Each number is 128 + 24 x the weight over the matrix's rms, rounded and kept within 0 to 255. Layers, rows and columns count from 0. Numbers have three digits each.

# down: layer 4 MLP down (transposed), 1536x512, rms 0.0908, rows 444-496, columns 128-255
# up: layer 4 MLP up, 1536x512, rms 0.0452, rows 445-496, columns 128-255
down444:173095135110123104171146169125162116106158131180144110120135079083140138115141133153087165136118141144169092136159122171152119117133148119142158141042076155110089115145118123084116139125098125089090137125091133130158115120094129163089078116081137101105164179085161158105179124134147156081111098085151108099127192148127104082144174093109120142143111084151157160141155089173110106146137
up445:132114118129137103130123151112110102138130136102107156155134140112105129107147120122133129100127124119105149121094116116126135196136134167123134109140137155102180128153136126155114141100149112109106157134115181133088133092127129151115110104133152159129113125171117111142131099120145147135128061142141154095159111100069141131143109145132120119096108124161171118106099147159136139133143
down445:083161107149118141127109135135099138125092120130124159115111139110121101149106147110115166100159092125104131164096126125111143081147148175162127173166143103124141096118118168145127162112159158141163153097105127140171120161113129121193127108148089128099138149111131136134146090137093144132094113128147136181126129113082139084119100138111158114168092129153106151161148122105136115130148
up446:131165117125160126136129166111128083137166147157054062126106129135135154130125161130132124161133121141139146142086156089146150106134121091092150121145134136147175161101096137194121109101138113104113137141188140140103107120166121151178137152130084121120092101144115141138142143123194191139154094110104130099096126178106149129131102143113174159141134114126175103084161128105099133144131
down446:129112153110105113115079134117146145141149162099135126082150128118112077125105161108132136113117144110139168144130099126071158101106126092114130130102133108128155171104184160127155152136109155128085120148127123110144150150115150147136100164162149158138171143116139133099162161137144151136139120106153138158087146120095132116116197103144167168133131109146142123148048107088126133169125
up447:140111113121148115142094118123138103157142127135171110138115111104137130147102116112122089129127156113108153132107132105117141098140129094165164162159131140099122136169120166136144149139127112131131117152164131132086118134152117127126145107121134134131136148124109137120131115136122065085121137114163132132148151141101111113114129136141128097138148124121130133126100149139143116118134
down447:086105124104091084124114148115149112151107178114123156142096097130128147153131145153141110125150140115116096143118115133072145170068149151153122136106119094129141146119153118131140124138139145134124103120090146124156163109113123151109153076129157158102111176100123105103161121116177134074103099144170139138120159149146104084148138127154125148164177163148109129150148105129144145128068
up448:123152099139124128076119145170155117127150100168129150118157130175142151157120123136123120117165122068106110135123138114133150101147136128140177189096166126138120160112093106122140165112087161121146132152099115094116098124069133106179134126131107113137112136181141110145139116107139073161125156121138151119158147144144106114136148098151123168115133075115118131108192128127122107167096
down448:134168155138099100158132097121092080116121097127083147046092134108126134144138148135061133131065110178130110159148114116151165104170125139144101109101143117153078165124115102108098162110126166085113154067133115176164111135092090081104139130170149120122108153127141125108116110125153124088161110116149146134122151130171166164104131112090117122145164152132114132149076127082126128170118
up449:085140159082122123124158079115105135110161105115129103136166134156159142118148102144118151153096110140108120147135120092115103170168166095147124148101091117130118124178125146112187124171109126129189098121120098107136144105133113139128132091131135117153125131116143127125106099112128069154102143170126127094141108109139139151133113111105116142145127122131101102146165108080123168138120
down449:105169114124155075131117136115126115140136115129126116136174081118123117146124171139145131107110116118101096174170147105110132123127140091125123097133142125134109110099086147095125090112125093134179087147066159136141152143123149089118115115133131124116115153113096163141143162141137156110157107112132131133161111122128128141094137148106143133136113142111169139144111139131098108113130
up450:127151090115112146121174098136116150137129119101166041146117104146127117115115133122128116109124127127142084104112093119101122145085087137166144176111087127144111120112107128138126125123112119118138108145145169223131109134132153106110118100141130113118124123138145096164149125090134136157126186126117120126174125064159130105107098118176126133125157129134160136149104118128167130129144
down450:122113125101113128123104125131131129132118162136075151146119095153084138106075105134108120107097156156094127087118142137058144114124085127102120148103089131090152096111110124061079119109106162127159147102118177140115091160125151094110181132150151111088083125117090100119135111134159152128128090167171130132128183115102144101119120053136149148127139124109125094128139151152088126156153
up451:142126123104133155101138129106124127128114123083120096133130120127158124120157106127103133128117137124119127124132097122178104160104161157156093125137127147093107136115139149135137132135162146135082105113130122075096142121149123110123147102153117115174129137139131133074118073127137121155116135133157137157143139120140147123116132161130132098130125127120157086134112115147134138132138
down451:148067141123123096143121124122151134131122158149082114133125122092162143139144137167115143162119080121138124152140127145093143071144135112178123142117106142130207142133119178118141125123141116114126131116119105119171138133108141121145095142091152125145123118114123133098152174139148123134127097125117136100136108150133143148139114084097119122138129154132090080095170149120127126134098
up452:103132129118110139121148178126142109084153144115094139132122122115140112111112132147135123100157132133131143125131133123133109134117137133122155110145137112122121169099136124111093126152117121102120147121179117109111125118098098124115131142144161136153112124150130127060154126131138101140154124087145157136142143084103143102149128147125143133161147132124163139115113102120123134129172
down452:142129102128109137114120083131132149096107124141158174109147127141134138142146116112124136082082115107110153145129135133106129139127128115118108118135142105131118115145130133150113111118136137147087152153125139122143139146120118150116120132118117134134124143126123128146173134151103081138079161109136134134078119147121129083136131123136124157139124142133111095133108131115135124148136
up453:152115114135111155116136106105148111119109137139172118124132129132111116124130131117139119106132126112136126136138113098155133164143088125108139131121124142116115125171110142142144121122144129136110118150117139123136136120126136120141137100130136124167140120119131122143164136128139115131107155112132112163138091109097145112123128126153127080128149139129126119118124128158141140124120
down453:125140117135152131132107116099131135093133150117137141143129136134124119125123145138138128127085146161126110152101143113102176132144111117119127129102161135087177130107122112106125113130140139103143123106125134134129132145156119099114121140155127122119117144140123134129118093094126106121131120133124143160119173139176157136148086125108144145101126117129150102124117100072121100142153
up454:182112117142098099124128128120116117146166154141187082140122104144112125110092107111136125132109142140146122131108140106143101125170125139121119175112120173156116175116128110105116143149119139135191102131128152118138101126127151132174135104139130100093095096166097137144145107108127128088102124110139120148082124131140140060099150108183103110143169148102145164150122125109082119098110
down454:137117083090144101123148139113123126121119133130135106130129144172110143135144113163163145142135117133106131116177132153118100105113136139117120152087121094107145105158154146105118140145145140131131177134131141078146146125107131109168155141156110135119133120084154103126138135100091126148131082111143153125095113111118134124075159108053147128108145144110120109136124095116120109126110
up455:132142159125131161151114141138089140151138120137171122164100134115095129161115114117140136104133140111129102123122111118104102142134105146118104134102166129105120119127154174132144123139112120111114130142132117127130123120105097164116139108091104134107086139150117132118174105083109083163068091159107148126183131087112136166098099101143143155141111100144166151101117115113125104122130
down455:138138144127146113153156116137148138139127101126147101123111152156170121141145145127132159113122127125126102112146145123148147124133098083165109115125108124097107139143144132108123116119109169154146141092108120124122080150130127106149134137114119140115153136140114118121133130144124156098112101114135113132133149124133113104136081152113122122098165123117172131125128144153168130102119
up456:146099154156134135139145096111094116134095105140056137156133099070139128124143099116108116166182137105147149126121148136129118120094129137133124127104148102117123115169135114185100110138139118121121157112117131163115152099135151091106173132085143115148098155135131144132112133111114191137121185116110133091111176134116109129118114109138129160178161104127143163107108139105081118118103
down456:159086122115130107128148114147145147108132126112164128125119148136085144087112140119179130154157085135114088121113129175128095097147129146123120119129159108130131147118131111115098156119110094161152133125138149123105114121112144103132123119121141122132129167089133104101096110117139116098142080125133137110138096125120113105109127132118126128114137112100127126148123159128088142111100
up457:107115084126132113146167088152165139108142128139146106149135131116192142140135136147155117137184140128128129160122184099162119150115125152134088134133113116097114135079134125139134145179112137126123119156103181131074115134090110074128111131096152148155125126153130133138141088124122128156146130125114132094179145077112138159165095115111163135123109090127153159119109157112116136118160
down457:160108145093118097148123118153124155105137123093156091108121108115142116113133157093102090092139076128105126128128106110169116116120113127113142137132075159122125137169165138098127127107109088157077113111154110154151104112075112102113141138139135155073087133106082118099096156123124153141126133166176190136121153072115084124110147095117089187115121147082108139081147122146140090186106
up458:101140144139113124146088071134147147152113110119136136146128119127131106117155126126188167128144123141139118129140126116134136154117172127144117164105150093110140141130131151141108119113139139134166087132160119146138100114109126156114117128147156127104131137118116110081094108107186153129180125150125108137106129094086148047118139153109121110133140132162174086109140135155130104119141
down458:121143132101091131159117091091145118125140145085136170089138128095129110071119153100148131198095110132143117120149172093167098149135104043163133085136116153124155086148136122132110147126151161129153121093083167120102137149102125140120119118156100129103115090131130110146115163149127180167097090120132133122106097142102115142119110103087158122092164118118153098112097121138093148152118
up459:101097172127125092133119100117113143109141092120127114136113090118109091148135112130098142099183126094104095168116168106135156150155149157126103125131158115140089084128133152139145120125138132088181105122160124101128140123134140155104151091153096105133125139176119115175109121128142114168117099141123095124111117121114163162112133080137129132164121174110141115122137114102132131138156
down459:165121109136119113144117136112153105068124157127134158103123148155108112103135151098098147155131156124139103153135143123091091090158122126135117122104135111120122086111159138126139143146102173160135138157142147090155106125109117136110107154143125127110134142051087106160139137156103142121146150166124123158146159135101120154096171113129118089118094107129115096143132137140140152084144
up460:178109138131138125124144146117135131090152139126117162156094133162141160136119109116125132127076158113131115143099108121140108142120122166125082125139143090173144160132116091147116154119107131106107125119098077111150105150135125137106125124112125116160148118113100138183163147082077209113213102108155117088121110145123152114101125173149152114121149143099117137125102107101096068139157
down460:089156135130145117094132173119144126129118146140104110088140138118123106133153108100080109153151140117137160134123117183157111112117156151113144061134153062125124129126085139110161097119152154139168090103121130141112105115109115106166103116130086143128131125097115164142176094093131139156133097181132135106116143118133175124123089128132156149148160121120146131200127121097115124128156
up461:174108103144108119145120083131137135107119118124151098120130115086152113139119126133160096133137133130111098137123141107102154174118132132135161147142130141139124118154116119172130162095134132127110142141124126171130111122126094076146148120102112134123127125114116135113115153129111097129111103140153119133098123146120138147141109155125113105127145084122129104134126128142099123119119
down461:154128131129142119131156152110122123110133129163111121131133140132145143109157127154101147172113120116181120110121152150137140161123145185127098108141096114103153131150124125151130119077121131107137145088151142115168140124127138152112135109167120148149134079100098156100172155161156158155143088148103109155126123138095119113128119110092128129145089107131152131099102114136097097122140
up462:134132153106146151117139089154151146139152141110161160152124171066119135108140124105144154117151146091130129107136113110134108111105092047147156115119118116082132094130130150121125102129100135157140110127105147104147125112131111114141110110146133156139104119129130132164109081131147158142106099114121126111164089161117157146160123159103110140158131127120143118125138126129118154126128
down462:168188067109131096123153146130135117122116089123146116082175089123112134146134142151062160110124160082115133152166146112148107132132122118126133154121145155102128106143107146085131165075102112095085138146094128156145144126096166136133100167115135131088127131097124155100152141147109095150095083201100106071182094105140135112184112131140136138152132113162099141088110150112125109138099
up463:103115122146108119157156190150118121106133155129149171139131131139119129137097144134133122158074138155149088127122091104139115134147187165119133112116127134115132102097147097132126102118124149118138142153168124130123107137151117137156124096123128157092137141150121143130088093125142145103094136152116150122178135097133107120164094163124126184109136118111070118113161113124173121139105
down463:149154102150131104138114104100144128126136121141091095099139137116143128095134104118131131136122119136129098148102138139114124139158092172113131152113137120117130128177127159129096149114137138129120127161113123151098156105154127167161150140111120149124102103163144124155142117144101080140093128132172124162131119130123127095135144137111140113099135183151102123145160119090099156119168
up464:109128105088099163099145174130139096094119177111151145113144138127114128138141133096149141137086124136118084116130120085128100142147166159122138122122152178155132137097111114171116133118152143147148153152129145096111101112084118094137131094106112169155097157155126132133100144094120129138084150161159135116080144142131112123093132111149126135119135140134147149136142143143141098119104
down464:115152136103122167105161139125133141143116093149115130114084147118132115084079109140151081134165099152139134107144108106112140114126141178123093119094171148157172099122123124183142139145102147168152121101144140134129108132108161146159106177166106121077152104118132048108157122156111149163111081157129134125130116135162118135143099127117155123116084150133181122170155128124095148084119
up465:125115082124131143181094137118103090116183089100109107119125141136139127156104140144127118122070126131106154115138099117150152091134098111140151146159111105124101132079134108141109126156126074123142143114126146114094124156130130125098151114144151119102100111131129135094125088123140088147117121109173143124208127132141160058131158094162108102117108129119101152117137118126128098124129
down465:146098125112118129143168099117133153134146174142195153107133124137165146116126141146149162148080092126150084150120115135088130128135148125120107137122168125161114112123113129112123098159135159148071107123129131095130131188123122156154124173085111115117132151105142139125124156152096094157120141131148132121109099113132136085149131147150126132125134151116133089123099115128124121132133
up466:145116135160134123188107138148117115114144088150111109147089123112119129136150142106092137142206144073126109129102162151109106139123152126132180142147172164116137137110108134148130094085098135072161111096160145108106166133169112151164117107133070128163141181159080111074084106126134163114167182109155106106073141104136128157109130111163148125100158107167091107104109144131157129133135
down466:138167153144142123147103109118139134122116151096153167107126117118138106098160110108163180136121109148129152127129129157123166131129115137146145104132151129116133122140103121105139115114110152131097129119145126148089158142136164172103107167102136142112115116118152171136119115106090119175153109120129155110121121121150157145143112110101165124115127199110095191136092114130140144080097
up467:100126102107114121124123139136100157125131131123117129136144130079136140105110143090136122169095088127141141124123134142126130130174142104116134183143119065126134119168121157187172115131110110137126115152145156121153142171149137135111129118132162142102146136124112150152174113114069090120121136153123160141164106036136139091107132135148140085121134139120125150127119146125184143138106
down467:119117131159098130064156109099134117123169142130109083128132132112162148113133185157115136114138088138106160137160123123133147137087147158129119127154117112108148102113132121139125110101095145134151108167149140118086133143092121124102137189104092108111114089136170098151137115115105193171095167118169129092148170145116096163109099139145171095112137123097155156173095100119141175133174
up468:130138088120133127096141129115144128104113124135143129114126109115135138127126129146141139121115127114132131111135111119162140149116121126113118145144078106125136113124146132145122135123120131151109129152132108161139122121124148137125129123152125131105135141129119136125166107104101127129149162149132110133115151142108145116125127136102130130141112112140102119123103121135148122122149
down468:100083119137124123139151130131126109127137110125123117128122122089090081146101128123127156150082125143130138105120124105146126120118123149113140133127131131117140103110079147128086106128121091127132104106135148122139140122128149105139172122056129150132173138153142143159158144139128125097142153128121136126150180137135086140142124116136114132116096104124108164133140125136106113156123
up469:129139146121135123106106156119138136069117122113155125107113126164132135106137146126143117133133144121152135105131113126128115152133100159155119131140098138122137121168122143158115099166128135133125121137135127110097110163141146134111109106149124150147119156133127117181147120096173090153135127129159095119101143090090127122123125111143108098146148102135140087119152134145156137092124
down469:108110143128119094174116152121150161152097140168128157122087121122161112097131149117117143159134123112136111133163123156159146103112126141149113139176135120151167097118134121113121164108143094137102127138137097147127154124128162101128131119148071110070144131119151145101177157162138118160129145120127121152181140146118122148141143172185109123138113132159171060119127114118110106081120
up470:130113102129118156130129080117116121107084114127111119104117096100130122135145122153142128130115138145114090132138119129103107083123143119128125122135122119135134125115131109133139147136113120104129141117105130150117108143136142148147135127120116128138135097127130138157128156112107160127086156141135114157122120145102131142121124095136155104122138123119113152124116111161123111137165
down470:115154116131123155110115137122138121109109123147122116138112051127109136077119096107139118075108103155168137139132154129129157142122147140140120123126102146106137159122107122118137091100113106157134170122157167104135157144129109113150113130132121154128144139123140090162114168157146126097187099129066139106125120164094111131102107130113158144151144159090125130105139158130078121110145
up471:115171142096111102133112146158096124154107115153134161121159109119146140115112117133143140150136126153131102136160120115131116109109163125114084115131146129109115137157148147118133113153146141119161143126145133122114109123123141131095107117114129125151156112121116101143117088133122166135115145145139134117137147114101129122110106122118151114123109129150143099123099147114126099139117
down471:132159132134164124096110138122108112119148089145097107093142103117110139139156156124111137132105121112101070166168119143093126106109124087140100146140130080163124112120144099122143120057141084136127112154172171157157122104103119124165154155117115131091126119132129096121124126148120137122116123120153099102132124137166102077100135146119144139153147143150145121132103127108131177116101
up472:119132119125135076140133110122110131160071067156144104106128105127120111145110130142067142073113124151130107121118147120122115170152128109098159112122169067128150099129143123112110094126118149101163107153106150203140114063130154182117094129154089127140136141139113134102092147098127169159077134129107101117151111116138120121123120116142127144114129127141146135115158171130132112163169
down472:174165138129145146132156127108116141161125122112148153104110131105064125154145145122119126119130110112187120167175131114094109089119107178146095144177124078137087127099113153139104129136113143119126135110145117077137139150096166083150095163118079159143130149103125103128144110129132142148154107154104149086169142158150116140189141137128092130130088140099164169084157155117149107126141
up473:139112086123124140109146112110130139132117144152134096134141114126108105116130109124140149128137114110096121100145135100157127116156097153110118117133164113130133135129154100133110129133124128133111115150151113151138111152112106112119130125113108132149130137137111099139126111138148105120096132123107111140127125130101140134103130161137123123116121134132174118130126128112133113137116
down473:131119097123121102113124131120139143125154137142121170127110116103134119101161125129113151160119152151127140110135133153112126197129129075117137120154061141117091130124148169061143129152117184113112137105091130122107167114136147163128111155125129141160098140115100158166182116138141151107184117117104109099158140117117156157167120124107098134135144085163140113109134115109142095119146
up474:167149121136141118181170092133120085140097163133188133151137105101115107103128128167139130138155155130160164108129139115138141134134138113146144053141085165150136134131101148136096103154130166150117141136139182142080144117163107146140122151160117120132135142148117120134140100128201185103100100118094162134104148150137149084118121120106129170101117129108109116124204118178155094118113
down474:088149104117152076115154122146171129116105100152181145164102128082126200147149073174118156095093110125151114170135125199152154160107093141156134106117178121158115100125137117111175136165114110137112095111107110135130175133103102119119068123113141115139132134101145154105097176110159129102180135160119128167115152112102108108148154115109176144169080087165145123103153188128106122131144
up475:133139121139101098127105129153151165168134129140117141124150133106104138083156143084142073126143078110139102133143159103126120130125099155113161144142089110108089109078127127122170164108123165119181122112155124172103096138123140159144095107148110105165092094132113141158142098142108084131113110166121119106131106117122136116140153118153154154114094144114095138094076102121116129138106
down475:122102143137095117143122166133126125121130132082147148117149090128123149129191142143149153175150136091166129111105138164105179121142153111149170131112145124163108129149168109112097137101092096115135129154118165074160141136114141099150124163115175118132201108146112100173117134155126146109130144129101126115153163101128123120134174108114172138145102136168181146115132110107108138149173
up476:126077174125158169126126101149145130135141138168112100088106103106136092207125123141088096141133154127128115131139098114093109121164172150107124152103102167103131145140116115142130136092107134130142134190142125132154083120138110163120091169118086138133116099113141171173102153138124164084152133147104140077105154169115089117138135115120123149089114085182214085116128157112091140090147
down476:114146171115153162098130167165118145116152141124114146070150139153119108112092135164121065120146088149122101111136138113177160123139125153137101132133153122090088105128119128138138102169101105145103136123161154160110135080132104132107122117153117126113091094084173083119157154128102128136148116108170148108124161094140163125144152112113154118066144175161117091154111131137114127130108
up477:120127178129130084121117117126131154159198155121101137131093126122147148165128128192123126169130127127130134065117120071162091064147164154108173148142136116147109129196123135140108124126125117160148131136127125148181136145110090149099100133068093137175141165114148145147169142143176047129129081125109147112151111116125114148173141098161102170111124109122139127129163112139123165117122
down477:124148062165130133177148144131140155118095075131103129124128157127102115111144083153089132146121099094134095118115127113123123118098147115109130143145155113103094113123144129163127125123174091151130128128091121150120144133093110146121136139178096160135139077074135108130133165096093104146169136140118106173128148121158103154147164130138189139136116187106138145173091082099128108098085
up478:125117147090163125101146111137138077116152095143105134109132150130153142128111118166161111141078110145169134145131125121140124094088148140165119102146164125130123132137155084088132116145102119117119133126151116150144105138183128079143123120099115144151129137145153150150141131127106079098115137179140140121061073134088116149135099142197136131102097128140140113138098103158113141125060
down478:148121119118123099116147123105165139149168101105154053104139089126094117126097116135168125100110138117136124118165120129144180160099136160102105146131159111113164176116145099088108126140110130129127113116102154115139148092113079116153122110142117124116162081094126121148138124132118164125116156115130098115132124160159091120115112108115092144131157151142104110131115117106111138097073
up479:103156110118119097126128099093122111172144153127153160143123095122135139122146125128114145109166134147101151124130137115132141110120125121129116108112201115110120128148149137117141126115126141157128146147141110113134119139135123149138127129132144118168141124138133122114103064129181147148135145129118133123094129132136148102122160138140112132129107136127123119128137116077111146105128
down479:153127122132067132122140132170173138106131117123137109130102125133122084150162151122085142181152167121178109170115115130140180144099124100138114154117093165103145130113145133130145145111070126154124109131155117096167147102127127158146099134123111139129125127131174139141151130153129121099131093098134126125131109189110092145093143137090095098168120115156178158139110140101104144109148
up480:105119116160114135163147095082111116146112137112097135148142104135124130164109139093134129151166127136121097164110117139155092102121070109155137127091124111083145103150134126157146130180110075098180142150098111139091138122126135134133163128154121121140073110144173111142111140092120072111183055097134114154058133088154091155132163134209174100153139136147099107126102111076117099150146
down480:176117124128138104130112109105138142111130149112140137068134107153101152126156172123065122147127089106122100088149138167090111126088140142157130134120148169101155126156129148148152150140155126148150139153108130157136168114142155080108130121115120139110155130134118128104143151130132151167184161126143165127128093133132144145124164128151149143114109152135151142142184127166106120122108
up481:103137088124134136129125170122095122071060110114147091115112137079145139158091140082140140153143110102141114112120142093147133103151145136149115163123096093117127111117109126120126099106137091137177111131121186093197100115128136093140144139147133131190121142126126154152100106143154174115133114097133120111156146151080134134117082121152135145154080099128099152134132132135144127138139
down481:148123130102138063116140118136103120142163123105136124105119075158092145112130137128148122108129142107107124179143083168138098134158142126115100120163110146172112110141130116133139069099116121085188095179161110090095133125123153084118139121152108164135079129098098069169132191115159122152139127145127131085124156092098132117123139110136144185113115118152169118101140141098125139170157
up482:117134111120128130127126114130165172164137142152177097141155147122140155129138088126149146083118105114145097106082093136117125131126108117105126138116157132116097126117118127146123134132142113096114108149109132131088105172126154107113100103125143151123104127130144104176147098113137151147129119112130142149091150171101124137117070125131135125149149125150129106144103132140128103142108
down482:131083113120119138123159091113118111154117101096117107134164123151114079101119100121068125157150098103074102148116092137094135115118103117121124126133172127148132136096134125089108138092101085130126110128167152083112148092115122172159085177124098160095129092122082100160139091103115148130103106140095124143163112104160079140121125160108161115091106115107116123162118141123139126137125
up483:097130097153133147090097126098157067151097126086148100136132158159153120121131096150147147095168167158142139127111104123147132118130127139134116089089211165101126101097146130130105165120147096135076121159155100152108116135126087130166100103091117118136103102163129184052124147131122087134149124146114104136123119132147163154154177126124147140143111156105085129103097091120189124140167
down483:121122148108165121108142126124145156087112146090164151089183136124090110135162095115179112106134115098142125182156090134105165092140145114126117122106164156155129119112159106131146146167127107125146165149144170154132135115147180175133133151076142148091096150141161136126125166143149168130132116131148136119109124120140140113128141146083116113114144135112081117155124155113150132168110
up484:157140131135144156100149137134143094169097152140126116133115114134125146135126116131133115122191141120088127134127126118114117153159056094121116115146137148124150150121107153158125168105131094120123120124127147134111111071145139157107100099137118122118143141110119133092171119111133084142145163134133118146109105159126133065127147185125105132130123105125114139143110092129183116125135
down484:156135114145129123145140131137134177103115150141133177148099141116150066148108144143119166085136126123139137109110174172146144144119113150133144139142124136165107110095164124138202131158166104144128100158110153098121114097103142105140158130117124096196152153087152145148109159141100104139107142092119097147119137117145150136155180139116073093132182144154123110098121130102139096100139
up485:106138124118161140151134152146162119119122155143050095128152071108140125098127116090118117117099105158136105132125135108111116101091121151137163113152146104119116145091090144121136187094103151120201162120118139156097151082121091177101129148127112123161163097168123123122113152110209125109163112128094153080042086143149157185122139131105133103142175128111110135125150138129142126138165
down485:152134150149121095118110125122128109125141125111140147150118131122106135126156119150100112154108122143166152138124170088138143119224128147193147106161128137091143139103156134142144107088057078125157112102125117117068127115100194086167147129150088117105177133091135104104116161097146105138088088123114095112137182112150126118158138109110131177155155121157102139132110131083159109119082
up486:155113113121148137081159176151149150132106122185079112128109135057141131119154132144158095109112118146108128151131092100178114145165148138119117154140079114101141109111093130172134171135133115141174141101145135112074131080102106177155144146088163126112138154148135111163172131108184202167101102139136154123129135137093135135128096103081143159102125091099119093136109139130105136119136
down486:109140155134133116125076118128107092177113126145161118166103133090132137133101106151149101125108105152154121129134107115113154131083150128126151161121138167136197119074149147089121098135119090121125118091163112163094134096140139085172152140114153111135131155112103191130153134126168187117142135161099141147139149155145138095124121123156123162108101137124162137105104140176158159142136
up487:140102145129123138106098193125156156083116117158098177113177120078122166153159111125136093119168106114139098107130135077156104153164083104135139129131134148116092180124108107132135095150139149126074143115152131093135102153148120134148148105088121132114156131128112106172164130123097111122127110135128102138142166138114154164131110102136155111130148092133106105096098112146121129094108
down487:136109133115161099124114132184145180161095115110119112112161163132174117129135137149120128127128138147124096142130119196155137155101108111116114118130125142146082135087146136131152166131100128147113119092110112130124159173176128137165122135094138152098113119128148102109136106121133105152112119124112134142103155119104117125148126072113138091109191135110109150186123103145111135143122
up488:118099065178117106099118124169092165151107127145093105130095116134154190131128090156124153156116093131113137108127132131121115175119169115162136193141162179137149156181158133103142170148114122125142142116114120153100109119101131144118131156121119094117142119124069137108108115122124140151098148130162123144135088119164148153126105123153116113137136106144128132111120125113107090126091
down488:097146133152127147143099119125111143131085096128141155143154143164135156127132142158114095112092095141160136104106112127113158118105136103145124080162140077135153135139111157113090148110128124137099139114116096123142129137144141140095120135089109130137133161105126102159106135121141120117085085105157119127106153128098115123130118144097099102084109171128173121140122109144128110134136
up489:130115131148139150135122088145156113148180144133148093128135103155108127126136116128137127105143150122146138121131104073125139071108144083107120103125108145123111130157145109159135140166153165108145149105102172131154117126121187142127096127143175106118125126145138129109126129115143127133139081162117134143154106089103123135098145115125123152129087127122183120092117155135131087127106
down489:116091142164141088105130120123124130146159076134114117132142105136142125123139090137147134151116120151125121108169195067151090077187146130148110128097150160126158085135154117139149153129115077140113108146151149137138142100139124094117137101119142125121139071113126126120126158150135096112132116146021140123120140116107099124197162104134143163175105138140169130153106186156152132179144
up490:126122159130103096165118172116138135054090138116182134142133141114164125096121126124217176186172177100137137115126096074160155145161095109126105141142087130132149155073116087144123161101124124131119151167088135198174129095109112157118128094124151132110085139107138137060133091107120126114146083167126166102115142183087158137109165168091139152155067132146088150126159113138176150098130
down490:066160149105141157131135096176136082120142119066091117136129106085093118098135154113089176169108093171139085127122131101198160149130125144087092140171100150125065085119114120143100136150134142131123107102125114104132171117118128104092131130133124121131145133098150092142140139144093107132110143156089118150066125113113119099095090185122133122176122129185123162101123069074108126155135
up491:137132200125120177091150103114129123118114155127143116147120118110120129137136121135128138151159155125122135112097091125113150142136104143128135109123125126126092137139145134151108154110122123113139142140126131157161139140138105170137098131085129127139158129124105102082147092108178094086093114124113123125127105128082165163144117118130133148118125102105103089123117144141189141135118
down491:182155128128119094153064150189132157151111141082169146126138146101112094119174101161107155145114097185127142150166152161134127140118124079124139166136137142154100154146157132102131107168116133110128145099125106133123173132140106158163114135106080168102146111107125114134119134153185140099153091142115075117132130099109148087162123092117172120144113164112122089140126133091148125082178
up492:110113135083124093184090120138133097163102139134169148132124127102130117150107138129064160107151109126153121144136157153079112103136121164112128086137161127124143139110131110138144107189096136148148143113120164166163122168103085116145125087085127129117104145141132109124132117126172128143098120124137125128121099103173149151150142135172152128155115103137121124112142130144123095113126
down492:110118100133152110142144149128103132122111101144126089131121130143130133075138179086077109167132089109095137121154153098165132061151089142128113123136110105133180123145081143136124115148092155124121131100121141174150154100152138081108145167153112160082162143118099178120117137113102090160086117139187089131111102122113127153169162138121158155124114148114105162175123125118118131118096
up493:137108163138128121134159135098140136136154103114094129138165146097102139100123131119129092149114195091093092129125168101186138076108130113162118135150161164119113124122110129112153143173119142091072121144086168123087138159153138114126104103146125144148128148129127108107111145075172128115097076119107153097077140120115120151179110149107187153125102144176127121113173129149163139135166
down493:175133078126094119141134134144052133115083083106110176117121127136148146112132190138131095128104118166178138132161143155114092117133127089137145117138098148079144133123114100135143107078124110105133102076138186126150106101156140105132128157118120124108154122165138160133068160151132101139146118169133139102131093096073082095113148130115143143101125111137132146146179112110132130152086
up494:115122095115150125165164132087146120087098130164111113179144134136147131113107105114158135152081139112153122065155109110124079112141088169086133126126144144109154153136134174161129125152111121146103119144139117159158113145115126174134129159147136121127066116130137159122126128143134114121095144151137115118132113105144171143112141128122126135118118152154092148114142131117189140109143
down494:139104113140115131122096126153116150131106129166114107089140133115143132132104082107148135162092120150102146145134157082097131090126129137146115119158116172109141125127101127089168163125137125147099119108126130152126121109164109137131108141130158113112094180158117157114147076117129081122106125116132139137130150076150101123135068086088102129171117114146097158143139139126120144162093
up495:140149133079119132119092138136104149102140110093159115152129097100143075175117110098107141121145132092149065117151125107123104110165120165139114124099134171126076119095136106153145094139135139124154095166130131166139112150109099107139173137147129137115145131123115124109134122123086100143096143093166128114145140178123135142146139113094139135111134129115112138137125094094163142094117
down495:142110093097115131106147131160126153098145096161155172131150125162123096158122109113138112105182150113148108119134149123122152150120116083088127112121150149146116095092142132102127109098138137167126099117118115089106108159123097140130131163128130136098187162107125117165113177176127096107074127120159176155086121172114113054111133116101124136137121161133136078169159153107114123105135
up496:139118107114136119103114046116109114100162123133146109177150127099110146132141059120172095144160160143116110128105099112118098136148158082165127190114163136103116158153138096125115123151171104131114172101113105084099090154156194135143124113188159102128095164111130133013127140093107164159118092152133124098080071109123135081133095099122113116141101111128151139099083107087147135114156
down496:121110144092119136135118155145119120138129123132127147126161105108106148115197111184101135106119097142101092127121124108160104106146157141129103190098118136077138105088136160152142179048131130110095101120117155128089133107135132158117146119132115148115104112074108080115131145085173141164135145125112128163112149137093113137189140171145116137132117108133129138104107141151112134093075